{
  "num_hidden_layers": 16,
  "hidden_size": 384,
  "num_attention_heads": 4,
  "num_key_value_heads": 4,
  "head_dim": 128,
  "intermediate_size": 1920,
  "vocab_size": 17766,
  "hidden_act": "squared_relu",
  "norm": "layernorm",
  "norm_place": "pre",
  "norm_eps": 1e-05,
  "positions": "rope",
  "rope_theta": 10000.0,
  "rope_fraction": 0.5,
  "qk_norm": false,
  "attn_scale": 0.0884,
  "bias": "none",
  "tie_word_embeddings": false,
  "parallel_block": true,
  "init": "uniform",
  "init_std_qkv": 0.0271,
  "init_std_o": 0.00415,
  "init_std_up": 0.0271,
  "init_std_down": 0.00214,
  "optimizer": "soap_variant",
  "learning_rate": 0.00225,
  "lr_mult_qkv": 0.5,
  "beta1": 0.95,
  "beta2": 0.95,
  "lr_head": 0.00949,
  "max_grad_norm": 1.0,
  "warmup_steps": 200,
  "schedule": "cos",
  "final_lr_fraction": 0.03,
  "batch_tokens": 65536,
  "max_seq_len": 1024,
  "doc_mask": true,
  "train_tokens": 344100000,
  "max_steps": 5251,
  "dataset": "wikipedia_en"
}
Each number is 128 + 32 x the weight over its row's rms, rounded and kept within 0 to 255. Layers, rows and columns count from 0. Numbers have three digits each. The size before them is the row's rms in percent of the matrix's.

# layer 10 attention output (transposed), 512x384, rms 0.0781, rows 369-383, columns 240-287
088:070116174207144108132164122169190068163141138109143102149131148057097103138081167159113087092125146138147148123210098137128144103121147146114093
092:153157153147091125119115111146102107130177106152109076116133050164087143094192148103085127131153172154097106108159133140159194096205141168094118
080:107134158121129087131150167195053154149128137155144131139125089135141166136137102134141153090174110156151135096120160107114088146188137108162136
096:144110124171105156077131131200096101136092117159078126153130107046142122132093158120119105095146177126153144165122087104120110146099130113094164
084:100198148139142094153186157117069143098145085106106131179128153105156132167157067094128111103100155131132100147099135147087105146119177174170156
082:147137101129089075213056135168101177090127139115102090112101095090087164143134137110109133076159122128118106124166114101131116099119067076129118
089:121101168100094140137068091087140175141154112140131101175125132158157112100168120116180191147173131111130117105117143084124130162135097075149140
087:150140150166131113173180113142146130144119152116114137121132132141193142134107166141119079119133126124091167098164143163112116137107154189130096
092:133102078056194122136069121073115166139109111133122187154077168128158131154133083181123129154129171108148126122084078142137117141141108097108136
087:122114126110118119102111136132072185109133125113196093103105103173146150175168112123110152146107166136101096088193095143153155159144106142097098
087:159142139119041094047101077081093079091093045220098137120193139187098104123173151115137109122129089167126142137133155088154181133145108104163179
082:174093165163129146149207136124164086161127133148097152118174123145115132104121168160126141216116147128116113106091090160168110135140178183121118
083:124114136109108117124128134086170138181133092144148152122134125179141138114132165146153137139158065189119142142078124143192141149169090123119053
092:116152163169079140096133178151205079150150130185140184083161151066113129122127143108140135062138101118154150136162128118101132085146088082151110
090:143125083130157106133122190093142143133141094151114125183092098137166157122130066101127150118181112197145102085107095163145121158099094148138154
# layer 10 attention value, 512x384, rms 0.049, rows 370-383, columns 240-287
093:092162151063139112164081112161146184140083155066130171141134102125110104117120117127160153096060096169175161142151172091121118186107156158175174
082:101192147130117107096070139128170116127102084127106130136178124128131107122140144117074119178063093093101144084089117150097054157139142081133135
097:143166101079107125118148157116131075185196130116194088180141149126101135105192067124144166171110085065110079128048111175144167107099082118135122
084:142043093125102134077145074140159139131139134195132093133164089088130137134086109155096130174140151108135137107151139144148102154189132088120103
084:076130154128115095081123177143126128112197112122126116154133061148165099151149143138155101134114120138179133145129084133164111161171155131131145
093:131169149140140111170145139100099140116101139090128106109117117163162111107101184136084089131140119097095174133140066122166144131147141082114049
086:132056111077151117102128115132120128156140147090057107133117106136079152154154100133049141126118151159171124124111177127054137173109124151101166
093:133134190154161177141194123114096154157130150139137112021160088114147111063134129156124089140136140093121162155149105164080088178177115081092063
090:104151197097162112118107134143117116150107162125063107092125112128120107099126114107157140074096110114121136141107111122137118100132121061173051
086:125159144155105114164123147166129166216095121097158103150097174143141193116152079161111143148098150095124185113130091119176128126123128111128068
087:076138088097184142121061056157171151120108092171128170106127180167090160153122108166146090102134101136147137120167216105098169170102093141112136
083:138128155107163126142121100164065146132093116099095129048100172106138127099117144159109130114110158120102156129174078132118107184115145084128122
090:156099073139103133128138130118175093048103134089149148182081100168059118131056140150126120176139098185135068131099122113109130116078159166108159
092:140149211133140097048143077118126205126128074095109139121148048106126151153167127173101105117091136046164115136172080108135122154183134097145108
# layer 10 attention query, 512x384, rms 0.0408, rows 384-510, columns 240-287
082:128101150150121139118079194100097149123139133114094095160124167156135163173099138105112144193124097096198129061074116126120123180059095156100089
074:145154114151144107183187080101193112108154172101102126170126070115108111126103046077158109173141110075094145144103124116122110110142107116079187
085:138073202143067143131112164113156110137137087103144116139136164121157129126134160108121141137167138188161119141123112104127153147127123167102129
084:098114033151143135143114117193132116140094140171127101108125106125103090139163128160126161146136080145083137150146118139095169099194139138142144
081:081170145140144111133132109076088098104140096141133166124125127135167121107108116139137093116113113106143103157063166135103088108114112119128050
088:186115187123087139149163126166116143147160113205127087111147124109106085127146151100138149153099158126085094099147152178123130146146124061152051
084:153171128158137047107088165103104131173114173081124116147117088129172129065112174110177104129132131181173163120136148150113104158092121153099154
083:156161136156109145103121154040162112119103090070130133135128120126172135153122122139158082096114161144139132120178145110099118156076124125112152
084:102113101164127113139117109149135180125119111140173137097140114087096117124105094145113134144129143109075105156169057133133150111119084123143143
078:064117072089189143116133100089069126121092120096161163132137151087169126154089068127134111155141093059118149133144117130125067100111089152122113
107:154126194145103100123138129102132094123133115078087120143105117150128150113148131096134137140141102154150116167129137121092184162097111093100089
078:178229204102089132097085137126194160106215100152053081095159093161124108173160176133159114076176124181180148131092133151118123190113155139113162
080:175116171163162106135105191166149135063184109167042089122131094184112118105113143182128088120186166141168104118111108172076123138151195117104107
101:088081089142212156166089089138125114107092128143164171098107097110083137104150102190082157110088153102148127100128138088135079096158147168141131
104:152097083131139122148111115136126106168098077151157169114175141128082147097113152140128153151073155162079069126205145074140114150150151079170143
089:120149071121074141137095092158106143143116115102157088138095180150103100111138115120108158134156120090134112163135161087117125079086133090122183
086:111128139156132164119158118137180110104098133121073173135127153074126109089120150134097114123158075093108157140121142115117140075114149084158100
083:113118080130165148162180069063078118145072135142199170154123149125121094149113156165038091151100119085124150084130142108125073134163092146177128
103:121139088083137170233105117097121090180138179113150109140138131103130106149086119161096142112170117143119129090102097111108110146096091108164119
086:082179140131129160122132164144096127116160149153135150086124134103203095154102120121091147117120146133168122108084083161125117122082153149070175
102:133069080144108134178090091134126077153132092160151091102082079163098090115152120159158128128133120046073104139171151099135159125114113061163090
107:140094130136149106178091106139090125104166092120116150124174080148147074109120204140144101151169121078102153139058163171128121125156082163091160
115:151145133107111110126138061116142159161124142174126164125166095118106079117198138096142102132136116123143160092117120085172114137173151156152146
110:084116093123158094063106120124089152138151149154119130168176151145163170168146115091143145136143112163119162099131116108100173149130193176225138
107:113140169156079119135106173184119197089074148160120132075090119132102101138118112188151147166158144101185119146166150074140212112150150086126145
100:101090194133070142185083140101128113133174111175123172121157102143140130148119102121185116089104178055126167195112137117133124151112106080081085
115:139141195097095078094146103127119127090093108141122072135127160130140113091144144099080087136167092075195119146185078115106159111075114077080086
116:113141118133145109133121109135159149143144094133120140157116142132153143163152132091139105135161070143151123073137164113175172173143098094141126
106:122160095104185089144152137187138119093166124107129136145090128173125142212075112086169123174140099106138113117091157130147133133163120122138098
103:119123107082128137065187077088142079178091108111116147170105109162091161151156187110078125118094173187125165113117098168137106130072117108144119
110:131146120115121142087167122148123109090077121179108156125109117233148098147116112158078115179116163206146127113113110149137119174153139152104133
113:126118125123110153036140123149148096156149099124161118122195159158126120108072124105116150074097134129073153128103111114103138180139135143183111
077:127153151102141135168160071090171171158134124155139118100129077070165136107134157101127108148096139136136143121134135134145028121135162117116149
085:100052076113163153117125164129109134113114116141181138149160115113120073110121095065158187138135108086137125092114155115104143112177085107179152
079:172209199119129106123152128079172179164169128086089176133130112106134152108135124109130116125130124131093116102108120075116091172156111181120164
086:137143186137109133137124141087179086085139127126119114103128144123124059111125122100142110130153155194197151128138151068182173146119124184105112
084:075099083154120125117126129193098136140075130146184118081112171126119146153106108133120153147061116079106145119135127128106101113110094071172129
086:160108143129157166092134113099161106120128127117112081136143099156139148079162132111161100128133194154159083134126125120187101128113143217108113
091:070166094103125173146170137086117101116139109091147187182116136117148126133148088116121098100140122077141150120122107100140151087079084118167064
083:076150087094173157149124061144070152111103071107184144128112136115137124151127060152108086127077158046097058102160103092117115140158077141171116
084:192134193156120127090128199147202110139145181152076093093137096116088089073120137144136088106166107140139091150092073138152157188117135128109115
089:128117133097148184153128102191162118186094141159161126142112134094150158103123080153095141110125151049086103114152167103155108079153072093162108
084:090162156126101164116113124121115150131088079051106124092122151128131158163131129170098162165111147083106108152138137097132118186105143120102104
088:067177105099136170149126106067077161093087133070142147157128109127141112176090120102103097133137114045153163149158115148141055108106139148118152
093:120188179126095107149141163136090161106153139142094116116144147158161119111182165125089111106134183150122193119123099192110149173081143111131178
082:148150096167151112122118154152135160117187127185127145138086122149175111113117173098112122128171170181090172161089121182157158124109128136147166
102:197063123091142126059168094143157135160078133130160120164129149150085154102165124135127124091084137179174114094131122111155123122114126097158113
091:134122082102115122211148129116142154120110176091152129087118085109086170167144115126101139146136173099085126101150107150144128070154187161086095
099:130166158154128069104147235098136122109160144180128129172115100143151134104146139071113089148134114116155183183078124167076121121138117090114120
078:108104148170115084080083108114146125119145176132166172169149143162112151151083165140153110098100201183110162146076065156140116146093093116133138
100:157147092145183160078093138099171160109127111121118130068085117062120138139102105105156115154080074123126193107159156098141079065100133148100126
095:113162073117146122202129093158131125131142115044142139106100146129097145137114103136098134155138074085153126097153122096170174126169104141115151
106:141137112110139116104167184138132182150115101157168115151149115121156141112113123116127127088065124108128141137139147154178132158157137123102101
103:162135118148188152210076106119142091138080117100130151075101183162161105156092072144074124130102049149155066128180109099109098157153168164109134
105:145108113112173092096149106036123106158082080106154119155164183115054177155132169151080128132070139144152047099148090113106090092142113157140139
103:182146144079122139082063129140132102190147121161138093153120147171159129122170140117162124152054146114130103120076111133135144131133141126106137
096:123050109142154157111108140183151159147103139164154188139116152089114122058099152166141152103091122210117151107163081145131098162103138141125194
112:144199109160056174127081119066051094127096173134133111156111159154139130141157138090134151169077143102105134133140185150160165124070144132102134
106:066112071096153122103128141106114130147169156062130157139132142078129153164136119114124124079114181098137080126143182054123120077134158180109084
115:165088090109052094086135083121107069161085105143174127126108124168150151078143152131076064142133119084132089131131126100113175095141175170119148
107:093133123094156132158126184134163084130086106215077141114129095105147137136130110129100151073132148113066179138141116096152172160093132165197120
112:130096132121178072099138136115090110083185142139136148116097130092084116172098150103169102138074130084107129127151133093126151074149096109184105
114:172176139152056162173146058162145170154143142086129115086156096096115132132142101103176118177097106136181143098129167092115122122139098080093138
111:132099099133107142165147147172123157131102143080110141110123101120122145144045088120093136093139174147097165146161162079072079118129132175119135
104:084115122139161104117064145126121148104164103126118136129144155117115071093173149072176145151119138100145159102087104131169088169135083122161142
103:140104135166201115117117101093106109152240150096121148142128161180154107099054138164166159100139145182122099141103153199159091109106099153126123
104:122124156122197152144078155073117134168150106176136179099106137158186085120118163091161106145097151102166158126134118145140055181083161110118121
119:109159101099182160130156112110112207162078134166115144161188154075169162113107062123109155097060125110120136129156111102113131146124067128177107
118:121101145135143086100190163112134111100053134116149122139114103079095157122121125124126092107110136090167113129194135125062070099125125130098107
105:121133117106135190139154164109161119131133119165068105160120157144146094089068151132154129158171113128069107136038142150135072177164136177113100
109:072145174122124136133114121184090106115188144148162151071144163158130128130175119083179096171161125081152123097157171129122147113114088109077119
108:134121112118131164123142176078126178106120178113077118135105115069161131124128163141126115118128194140111169126110139137101151117150197108159070
104:131122154153115120098154163076105166085076149132082128098138166133120169157059084132147126128126107136118139139146096126041144148096122113142163
106:151137120141123110156184133150066118124147100090119117109169122119178109116120150132156121139172099089186157161062164154138066130090122075116140
113:056093165114172110097090146106160148091156125148202102114136180107151116141169146134160130177131056093148076140152105103146111104159125140068140
131:116119116099089144112164110113097097141202177133177136135142141123153129123161157129168086154084120035160127168094175118141120145126151118166131
108:173133087101184128151145131160096074121111186082110133157127104158109140112104173103137122135174107179164173081185101163107120110131098155199116
117:116098138149145120197067116123094127087114124113111099118142087122088120126139159147124062162122117145173149098158116160083120173169174137075193
112:145130116098124118122154148163166100177132141106110127122108082220184099101083106114106126129162113098097121139107117147150106125172129123110081
113:147095143104113088157147088163156101129097169158164155138123097136101152114073171126135155096116075121112155090140143136125169143153139142115112
113:125144138108134111076114106111073144113126154102138151167106139080085107123127106112119129103121126126161131123124117150086183118142115094058114
110:106132155148166133138121111103070088109137126099091165099108103129157044200141159162171192122091084142116126081103137131125107158124118156101130
123:084148128117150162109162124105128148074118109137138134119138079151127127119129066162094149101121140141113167081201129142094070108138125111124111
114:119169161192168121138083103135136171107162117087134096110070197062116113124156100119116088150142070078156171120161146110182156105156129075120122
115:126140060138185133107070130076128170110156086113113098133129172110125121132209150107116128179130081130143154154207129089146148058152133132156100
114:164126167095071134161148124072121063162072108074162128121113137146128120095146146109075107131180126142117101108124113088123167093075151166195092
109:053213137155129099152125138132126180127124167167077167103130158118173133131153117151119134120138111115088137126108159110132118140094065157108138
114:095087084188226137170141136091135188115135107123137153182126129076103130131175181094087129110127151147121176136168124108099137110160128164140151
105:157113146131137106192086172092117143097211130205129177130156092101142174136161105133140140103169119134138175089133121118142155081133168125126137
121:143142151125223138080118118127134161160127085155108099134228155133133099136144114160117170139064109182115130170105074149144154118144134152139153
117:081120107130159183141137181152123117111170159141162148133164155109168122203131097116124136120153067146133151097145124160122093110141150149172130
113:096099188111082112153144148142197163161131146154146128131138091138153127124088079069119081074137184086070171153096108105118146105117063128124083
116:111092132126203115106146120114122133133103100137097129147116082164090141196120156155159128100154139126111140140108170151134162134103096188227164
107:172117127151164145060147143195116135195161089132123157100160138097163146124157144174205217089087123165123124092107133144163173145137193107136157
112:103133148133126128205077120082147114113130125146112106135179167155111132130077141143156110157159115100175078080102103153165121161105107132136125
113:105129166135096168118096123091119107095094129216138114109140185110108117098101117088164142119094105103140132125139099089121121163112119107105126
102:116088145150137146128079111118105096104159165129140108153145144150157128107122167153118144113108158102128146170140137207149150122100117149076103
109:120100108119144137145125135143157178143147140111077111107113100113120135155155099109132121190068170159123128191178131124121117099140119142083136
103:157120128148098131119123161099127093088125142096070154104101096140112142174072168130124113131103128137165154109163122079126090163180126114136133
116:114119066084114153067103133145129098161099103077143089148130151088154193094137155132105151128108099153129114112102117159105111109104101134163116
109:132088150173110141177060060133195111214123111173136150110165166157122140065092167098113149178123155089114105152122099103149147190106099147105123
104:108164180127085162133084037155182183150102153063141103169096156103147114081166131111112114171162158131088104118125149163178148185149125131160133
123:100102110147112201171126086125093094157137111107101117143131116082122114098132194100121141112073158150132168120155109157139141126115152122052114
118:144120198154115164175174130053116179055096107146104152083115143117168119078107140123150097161089102142091127131175094127113100154104202155093127
114:131133069106082136100128128132160098117082134169160140129058126187139119174077097131111167111115093218100119121117092150111092121094126134129167
118:119153152115097141110114165114144125124107130115112106133124171124149074157130136108123157079176109138153159111091157092102112136152130108142061
109:150156154120166182184168080102083144135122087154152169088119120136120115081098123142125120137145099140167102169119167127180113168133127088132130
116:129175137149126112130084141152183159153099155129133067157154145130137140102107132164106148111097115120132115138148127108061190174135146165122116
110:090101115170114147055130083118116161182105152164153103104129135086113096091103129085168159060138165164110125138120127122101157123133059185095164
111:165178159137094113112129145094141093152079120201120109122177120118148113124097114120202138086140116135170165128075161153170125141063131112172164
095:140134111143147095095121142132097161137154121172101188124140156101113095168114131151109163119091176098129165152105134154135179156111172157120125
116:165109171126197096133156093176133123142140073118205141089157166088120131131170094114181134096132090075101134140143150117122142150126139103134090
110:134102144122119080110144147089111167098153169122187147101098167133126096109143121130143083158163124082155136110150138135120117142148168106103149
112:166104120095182123158187112161117055108161066170130090124166097144096135093146154115160130102140095159135102063153158148120143175180131166135072
108:094150168124142119126128100110098133121179110085117143162112142092113131125176141143197117165071160126097110156065133143169109147130120105145102
110:111121099091100134120166152118137137162123126154129092140158127092159123131140134062193100110062128095131121152144146038144077119130126088133088
113:158140155153152114154109155075080159179085115174126173095108101120093131116140159097071110144113143120136134158131163097150099112121109148101115
114:059118135147085152081163147137196174168095124158114173164135072076179165062130136115154131115112105148084075134125135095127127150092084129127082
112:137148153115175168169126142108088161174150150148143159140138145088161076106180096098156129144085097157139132151188134106155130140109121053125079
103:117120131119130176129089152137161097118139117206133158106124153129121098111191122114158118123080095125142185142119119157171068148092162117125146
116:155134088116179125095110121130104152155087150130106144064068097082128123109161126155183084158155121182148138143131137115088164082098159116153103
110:117168184179103136152157071144163117072093157121142115090149153169100145173119097121131121119105129094087119081067158081154124184170157162196120
107:135124132151106143077181170036082135111180097118151176084136129158171146127115124166127090138113087087162107118113174124114108131120185155083123
115:127097165113076145145143136074163110152147098135095179169157089156175132115109105117128143071104164134146136154096106111101102104103086148171157
107:125154171130086139088143100125094129150134123098125127198108137112151068179170098094125146136125156097114137131111103159115091157083182087114146
113:123101080165119130170151080103149128116168107169130213124167091128101098180090136133108133099048180139118156124109102121146064129122076153185193
109:084086143150095134216092137130149086095179166200123108096112163190174102123125108154129083158156193142150089131142105132115117098138139126071131
# layer 10 attention key, 512x384, rms 0.0411, rows 384-509, columns 240-287
082:137134158058139133130186049141122122186110115102150107120110149086069087142118155154089109140107152115122138114155183115160101101131107073049119
087:134204146150117184150071135120059127135135129110145099117128160163061189194130175197178124079106153154121189123150041149071153130139136149120138
084:048162113172100130138128138126082159135151129099147115034149169099117088157155122111155106135175133142154150103167142128122124143156107113129166
086:112127153115212098159139072123207127110094148093139111062135121128113156135105083105104087128156132095097114062109151101210088121121154121133070
080:146104139133093099113131084186121130142148121136078138129146097082165162084171114056175122116123119132108142083131124182120063104087158130112155
090:107125042117197123112132181132139093098116079109126128121134154129125103160108155178158105122147148179157096172160150097116129158143124117141123
085:094124192105124157161105109106161142132120154151107130135147168141075162129147135145142172141082125129117121116056103201102132081082185149122168
088:183118123175166079076126125151121104070153148141087122105112116112126130134096135105188133169117073110136107108107124130114159113133105140093161
081:104128148148155148108174173117092087134112075169134124121075184148094063152134148096107175132115206184158160132124146128133086113142079104155143
091:167118099151161131110132139148113098115156079157125116115154054080150119087113137072134130092170087123065148098124147135129128161151101142105086
104:132146102128108156162125110103142159152049160144151155137152113091148141129109108142098084088107067108086114137118068108062135158141151123140113
076:104067122131086061093139047147178149119112165161132085155202102135166171091130148114134120132085120083138113154121126081163144093125124127127170
078:116092127115119097137099063145167118146138160129058137136153117167135107107142110139136159179085167136151088199146158131169170100101174090130116
102:076158113126107122120088083140128125113194108112067130101125174148095124143108099168140172195114125108161074151149114118156117103126121077099099
103:130148183094104123124095123182121111107169174148112083099178110107058150102139101111093152163133181126134135161123097137135129101068142129144117
084:129154053178169129115143168080087072145096133154134101066132125115102141158122116119147067052111128104105169109120109113103079150109101136138117
099:090127121119157146174125163080133157157090117071123146163083161121140141177086166144123080180088127127125105131135134086168126100159145173121128
072:125130091103109176138107154130059092091105110090113155163132161121083112154126131132121172081131139196077114101110148130091092174119130117137091
102:124147089109107183127144103127107114220128081117116145093140138174121143155102094142112129117152170109080161137104153100099161126122127105095132
115:086137076101103153156194178108100111117100132183221118134141145086126114104155132133158107077133108154091137095079138082079150171083109171105103
104:151149116081152150104092153108139061107136142106113144087094079096096133120105134153046124124164150151099167059088162104075075116106118148143118
113:130109030120091128190142134127078095100115118120177174105113135108143145119166139113142146077216114127098170102099154148098123156189126124103128
095:142079152128129135171107091120085121149114117109129123160067088117163117117122169158114094100122119117132125063082141120112072123146093127073100
116:085145114172146116056148125091132147147091167178120136156131167165172130094138080091119164163098087147091142113095116128134133147131120145158159
095:162093152160082067109106132115114146122155105174090146100158095115074117097099149134087094171139209106144073165105110133133156090178099092051162
100:084118152178094093116058187088133103183048155101145138095148089106153122076145148144151048099099170133072170125150138114132128172149137116097145
120:164119090138147108124151142176156188107162137183186103131080115144097099117135138140153145168114147132190138168107149169158194063116088088148115
118:135148127069125129125136160142135186121128113149114123167141140203125141136160131111120167104072093187171111140170105117163099158147096123140120
098:143137073127122158119131129112126102144139132123142121139148115137155162170100158164158107116120116128143138097109114083098116108172146081130075
114:165138144158133143036124080144126104143080108098169161135108155191119146128182180132131088114143088141106164140127194162112130165076150176133118
120:150111107178145150106158125145133107070169159085144143153107119207083109119084184145177159107057142151083070141088145094124111123170130119019122
116:120082115161113152080149084082135147141173161125192122114129150175115100097118133103141072106193120151080140136099141109148127213115171197129157
085:110144158196160077144113187133071076101104155123125129176139215169073118163097098169140093112134190113123136107160086144081122144082124190123152
086:142194136156076150125059124164125138141138114147118177144141105059194136071178115142119034089137105162085096152131143140101117155138162081155188
087:105103124165097165124087172094095143136106151140124105161142178172141124154102104186157141110115189101169178116137144137121110129104120101105189
092:104135157131157154102101179138093105166116103085107086159134127131140158172161139115135142130111194144103127143167152155163115166146130095122115
096:179090056089119128145163079175149152138157123142147150094141098104097155107148127073124089142164066133091136091090177151155145111157135145089097
092:107130155177161103186135149077106166122101127177102163134165162144154075126150133197092125108118149122129113181132092108093063108092085112108139
101:184098094125184098135148108150161128091142143136139132070148080129125134119114139131124121115123086161117118103055157153093168084170118168104093
085:172158096145134101075143176147162082064142096127153113080141070102133132083117118122111135125178129075121090127106145142132137179095114133090092
085:080147146097102173163116097081088186148089139115131119194137140163132155169142113157110129144096180139162166151137125126104126104109131146146144
077:225157122125131172126137153151065153092127080115120131145117150120046076170102120148146140150156118129167142109169157098171099191110097122147113
089:128094119134194091129148167183118071111147134205101158130115126090118151045132114080157147131157119098153088101109134162164136136128071122139133
091:152126094169134103088130143144119123150141110149142130089128065100152129105098114112119152087173072159070158106153159126105135141175094144137068
103:128067102187171108095117149131158075105122126163146149123140072094198119102102156122124115123170084150095111081096114114126134081172103141129068
077:084085152108125099126150080129167111130097098064086105093115140109151153174090149174124132092064113144149107159140131167124164098124156142139109
101:104140157118074072084109114100196132107164121127098137128175129163096126118099086141152145195129159087193126183142147107180128118099145114118148
103:161125117104158089194114144176102124113111096160061109139163171147106115047145110101090131137151103149166119157178114107160179153144105113186172
085:178100131138157099109134143115094112117065180141191181092124120112143132124126137136117059090147065159110106119143087078153142094112156095119144
086:114114201096108182089150096143183150153181122095059105114146165182147100113127128104140173169112193077161088167149159119166150146145183140174156
081:134088174116160123114196087134193168151189165141092162095186060104176141102145152150139129182121139109134121119118124113146154108154139143145103
071:158158057167147128134096145112092144099138128142084106072142162069101153149148141147117117051104085141128182110064105102121124150121073139051138
105:101075155125153100165151110117153081145151205146172104127148116158155091097157108177121096132178195107155110167156185088141157161135152093125131
083:204100099156162128154149069112116066129131145120053144095159138111124166142139126147092175035139085146104141101089138164144109102143102138082107
101:142087098163145125115103086088148131121141113131098124117124120160090126144164107120144105140050078127101176132116110160135080089139153172215115
104:189083119091164125127104119154120125112134121156183148112127106121114163172117126086125033152112101076170096121129152198081110132112164122188114
078:094116136106138143101146064173188159142193153134133173122096161136159132156197123107121126207163135094179117133184140172161167179111142104063175
114:130097128127068166127104095083085130128134140195132105076075138115092112104107126092160099172137118162178138128089169138160098113103122164138113
109:110141125102102170122130141109108148156146108145154138112090120085125149167147087102162081122119159101139104140138121100109115168149100136165117
113:143089142169074118210183108110133059155146122154137118122136146144101146150131139169135118129110147086159128152132108106124094112120150079083150
110:139131152121168095128111124131140078119150197159239101139056124115134135177148141124121156130116148125148118095148092132156117147109147106120078
107:194094128106225107126142133072114121135168115134171135132122136086097124172155151123081120181116137122089134139139163164141140144119092045238064
114:202169147129111171135143098135102147124145103150119111091178067164115172125069116089082153156169091147176125123118094117163153055105094098152158
106:132135111134178162131134115108154125129075125082102147146143083138172117139142111074111127052167122117141183078211122093132133156094128126116139
105:103111127116154160084145103147139149098141094160154140103088162080131086102165118130140153114173165072125170175075116158100125171110109191126122
095:119136152120123163118183107108108128136114091101108103109140146170154187082166103076139124170191140167121122213136192137183173139093088167132127
089:068138174115145141098113160062156203135160167133109139154075147147148088118135086099156168154147148120171137117154159131140141161066183141091115
120:104186125126100128107171091134127137148141094146116116103133155109136180167121067117152133070093104097107117167146133114115080099078106111169156
114:122077134128109143126059153145143066035146134132146117164126144129115055146133112101108176174164065118161113153167117145139134163122128078135119
099:148152109113139123090118143142089119101188168101169161135093186132155101082162085056142102118178141125097107100106144170174144186140138096134133
102:146104103112142162115138083158115162132173125180201133132153150134110152102157227113136112170133162158109152136092164132069124158162148143131165
115:122151144199110165161084146068140115098107130061101162127152127085088117164065112137163083130091119132127104157144159111106085134143170066148089
104:170124149141138100085129135088127175107134157151170099146126155157119112084132102098149132175150093126102176104110148140143186158147135151171182
105:173155114115102165142153110146081084128129134111138135075182080136130138100145132102147174104164177120131068106073137151080119059119097076086123
098:109085131141158086144140157129096127134141092154091052107135118072129162145152133160158050111114086131138141159178121116138131106146150113133113
120:131160155073146141164147150078118150175144099135188127127139167193127145132148087153182041176087143083165170207131142115143110155099124137185151
115:163190151092124149171146103161129105152127171088127168140191094155143122118124149081110125154190099135128100102093122167105138096136126120178099
122:155155104136083178165122058158136160149163066083046128111164113110092150118160115138099112127138129149093135125134126150127158168122149105092121
117:142125167116118090134165140151180120144121115102127172126118114162175132126151095155082126112138116134159138106103127138110146126158167069069142
107:177103159149120145117115096123140042162095127101141139161117097150130173162137174135122106121112100111122143054186165104097133153100139071118096
106:150135142117134130126128112157108143144108108108131201100103163100128130127167138104131107128097129144146155097124155132079142170148188120147151
113:177101056153210139117081110120069112122146124107079074149097137116118135201116133081096143112123101115125135055126122173077131136119108170143134
115:091187145130207194109159128092121173107063159161124191156125099186135120097164122129089109126107075177095136116131107128141115137167097135133094
112:119111130160143125144116166160182139125175115111077097158136171089143169129127191174150104167119123115165106133131130117119167132174115103106108
116:142133116145187124134142125115104177125137106116104133128138135123114186086152121128142151171113074167157112141167142118186142073163102105129099
109:145108148123084103141155098102111122179106154120133110138180115155091178104123152109169161125144112120139074152126071114171110122110109126140128
104:140160189201132112117061125122136140112075122152076112119085150062180106100172091151067125166140148100130120108131104130077171115108064095109138
112:122092142134155155136132070133105097140138111115143103151141140122132122150141143141073145131167149137105133134139127135118178142156070103128128
101:104127152115077103145130146073087108149123162163125164171162086117103172176130127112129092128151181092073167155190146092148118160118162114139156
115:123151138085181130077141056165177172128124115122073097153166154160122112143127091162101115111101127169135098201049101142156099109145140155178104
121:096139169128143123154111210134118149134180143090109164132121107105149164206090130107107156180154101123108083079110154103055123150157184123091063
110:082166167127159119147070152122145058162094168131213154087106090108172093068106075095156080069127173153155148104152105080150124167107133083097116
115:106142100118177129186169119119155146106123097126090119163177164170107120109132160083132141119068136134155110179172108119175122131105103106154097
112:127142135122140109101146100089108127148076123084085127130136146144180181140141127109191142142109148105151075128120143163138153130147151131183129
105:084152146121085135167085123125137132151119142159106095120139146109148091088163101106123140141187150140131152133143149120120168146105166104080132
117:137092136111155105102115105082151118137097106186122100112124204113118127123204164088185103137096118160086149105146141123161095158070139070138126
106:141103097146099128182055104132067088142142168122112115150126175168109090087072130061072110131115182095171107141136125149141054096117098177077128
113:163070117139150097150088157093139161157135143090120096160162126107070102172138147132120114166095108121159137147185127145131074042148129095100099
108:176135115128157145091130151120105071120102103045102155115150054123095102199072098113127128129086133147157119116143138129137126115164167060118071
114:133136122120110127070084116189151142107159104107120093125128168105108140096129131113129109148132072105154111131070084194129143114090112208159099
111:143080180117088088118079101105159151170100162095147057104097099115150150192110137160152173082133130107118112093114115108119093094068170111056144
101:125158158094135157188110121139129152126148116114102134108079168096154134109114108115148125134100181121187149113182109125114102130142133096131120
122:136136146113172168154085097115073090163127107081113129131178120132116128161092136091126194124132129152124105121127140083155150120117119101104155
116:130119153131120144173154114054112128086124095113119115089127100087143109067151155157157116140107101129116139095179143107158127142119133069094085
108:133144145128116150110130160112132157126104141140088165098090149227138087087118092090145141122141072135148127161146160125137089135102102138123107
112:152135098171118173125120107089084075108131145180096149133160083143087048152112109113125172092179129128165081149180120065134191181114144126158098
091:150150114148141123152168113115122169137105198158084114149170155176117155096156176150149134137137120179084075147088146098122111139142157196129137
117:105175086177149159109116124132171180115133135147118150136118144164092055127132093107131168133156097098175117138121120132162158200102135154158120
114:097114162185088122103105066139091110143132138189198097118144165131144049075172146062145118060171107104144130163103126137146164118096073100144157
120:128175156168109106096103104061132119093140074180112172158132119157104069148110181135149083157112130118138135111141144105138098134099155072188101
102:140142175114078139118124094096109155130143129127089141076093158128120105110096116154099083146119134133089111138142139099076138152175153166134127
114:120148173133166095182119158091151145112144133171136138124128166108124163122139124151115185141120115069170128090176131128146120086130152062138137
097:092107105125113170171176121083128147087190132192182159121076134124145083113108134106147138164208178069111124142079098121104174144167190115122148
111:121124160070144123149150111145110081128187205105143098134159107195097173115132148120106102141147111151110060070136140126085107155143127128098151
103:109140166094113176128103125097125094112142137128164093061125149102096092142130133156071141146074155174091101134032132123088140093130080159175101
104:091057095103152096131070127063092105175130167155180150160143133144063099140145150086171103089139145150149157099157119084114103121137139042165072
114:127091136169103098091145109119135110113087135145081142074112123112110103101087110158075137132136088163148140153150132122111113149067142150101116
112:032145162094136118096116173155122170134131093094150162122068124102172143090084101105152159101078117114109098102126089070144102152093135163067117
111:089133168155098147108143180083154168130118127129113131159122083053122126116143082112174145167186065129127120179098138145121143116127134109128096
101:113136107156104127128102106156103146091150162129144111134128131137120127139163196109190146144170127074133100115120108155159147112074169127103125
120:124135107153186127060117108097125219122068116154070163132107126061181076059166115118065126170154099120103105139160107127144188122133128082156109
102:132168138132134153164142116104088075151142111148127140153159095164123168091089096114096090097116165103109110112126103079108119149126123121136120
100:166055109114116116088146187059098146124109132163113176076113147144113152074085154149158092126135079148054127098090114075133094190177199122143135
117:109084082095112127130151175065128114139112112148158184141141157138136128127175137138131141086096087120186145169138114127207098077065163139151159
108:116142160093095183120086115147083109148146150190125135133055108128132106171092151103135120128074163115186094122147131145075129148109143072114130
117:160162170137141115123143140124153137129130108076107128067130126172154139173075101155135134080062095122103169082109141112138086066122123178099139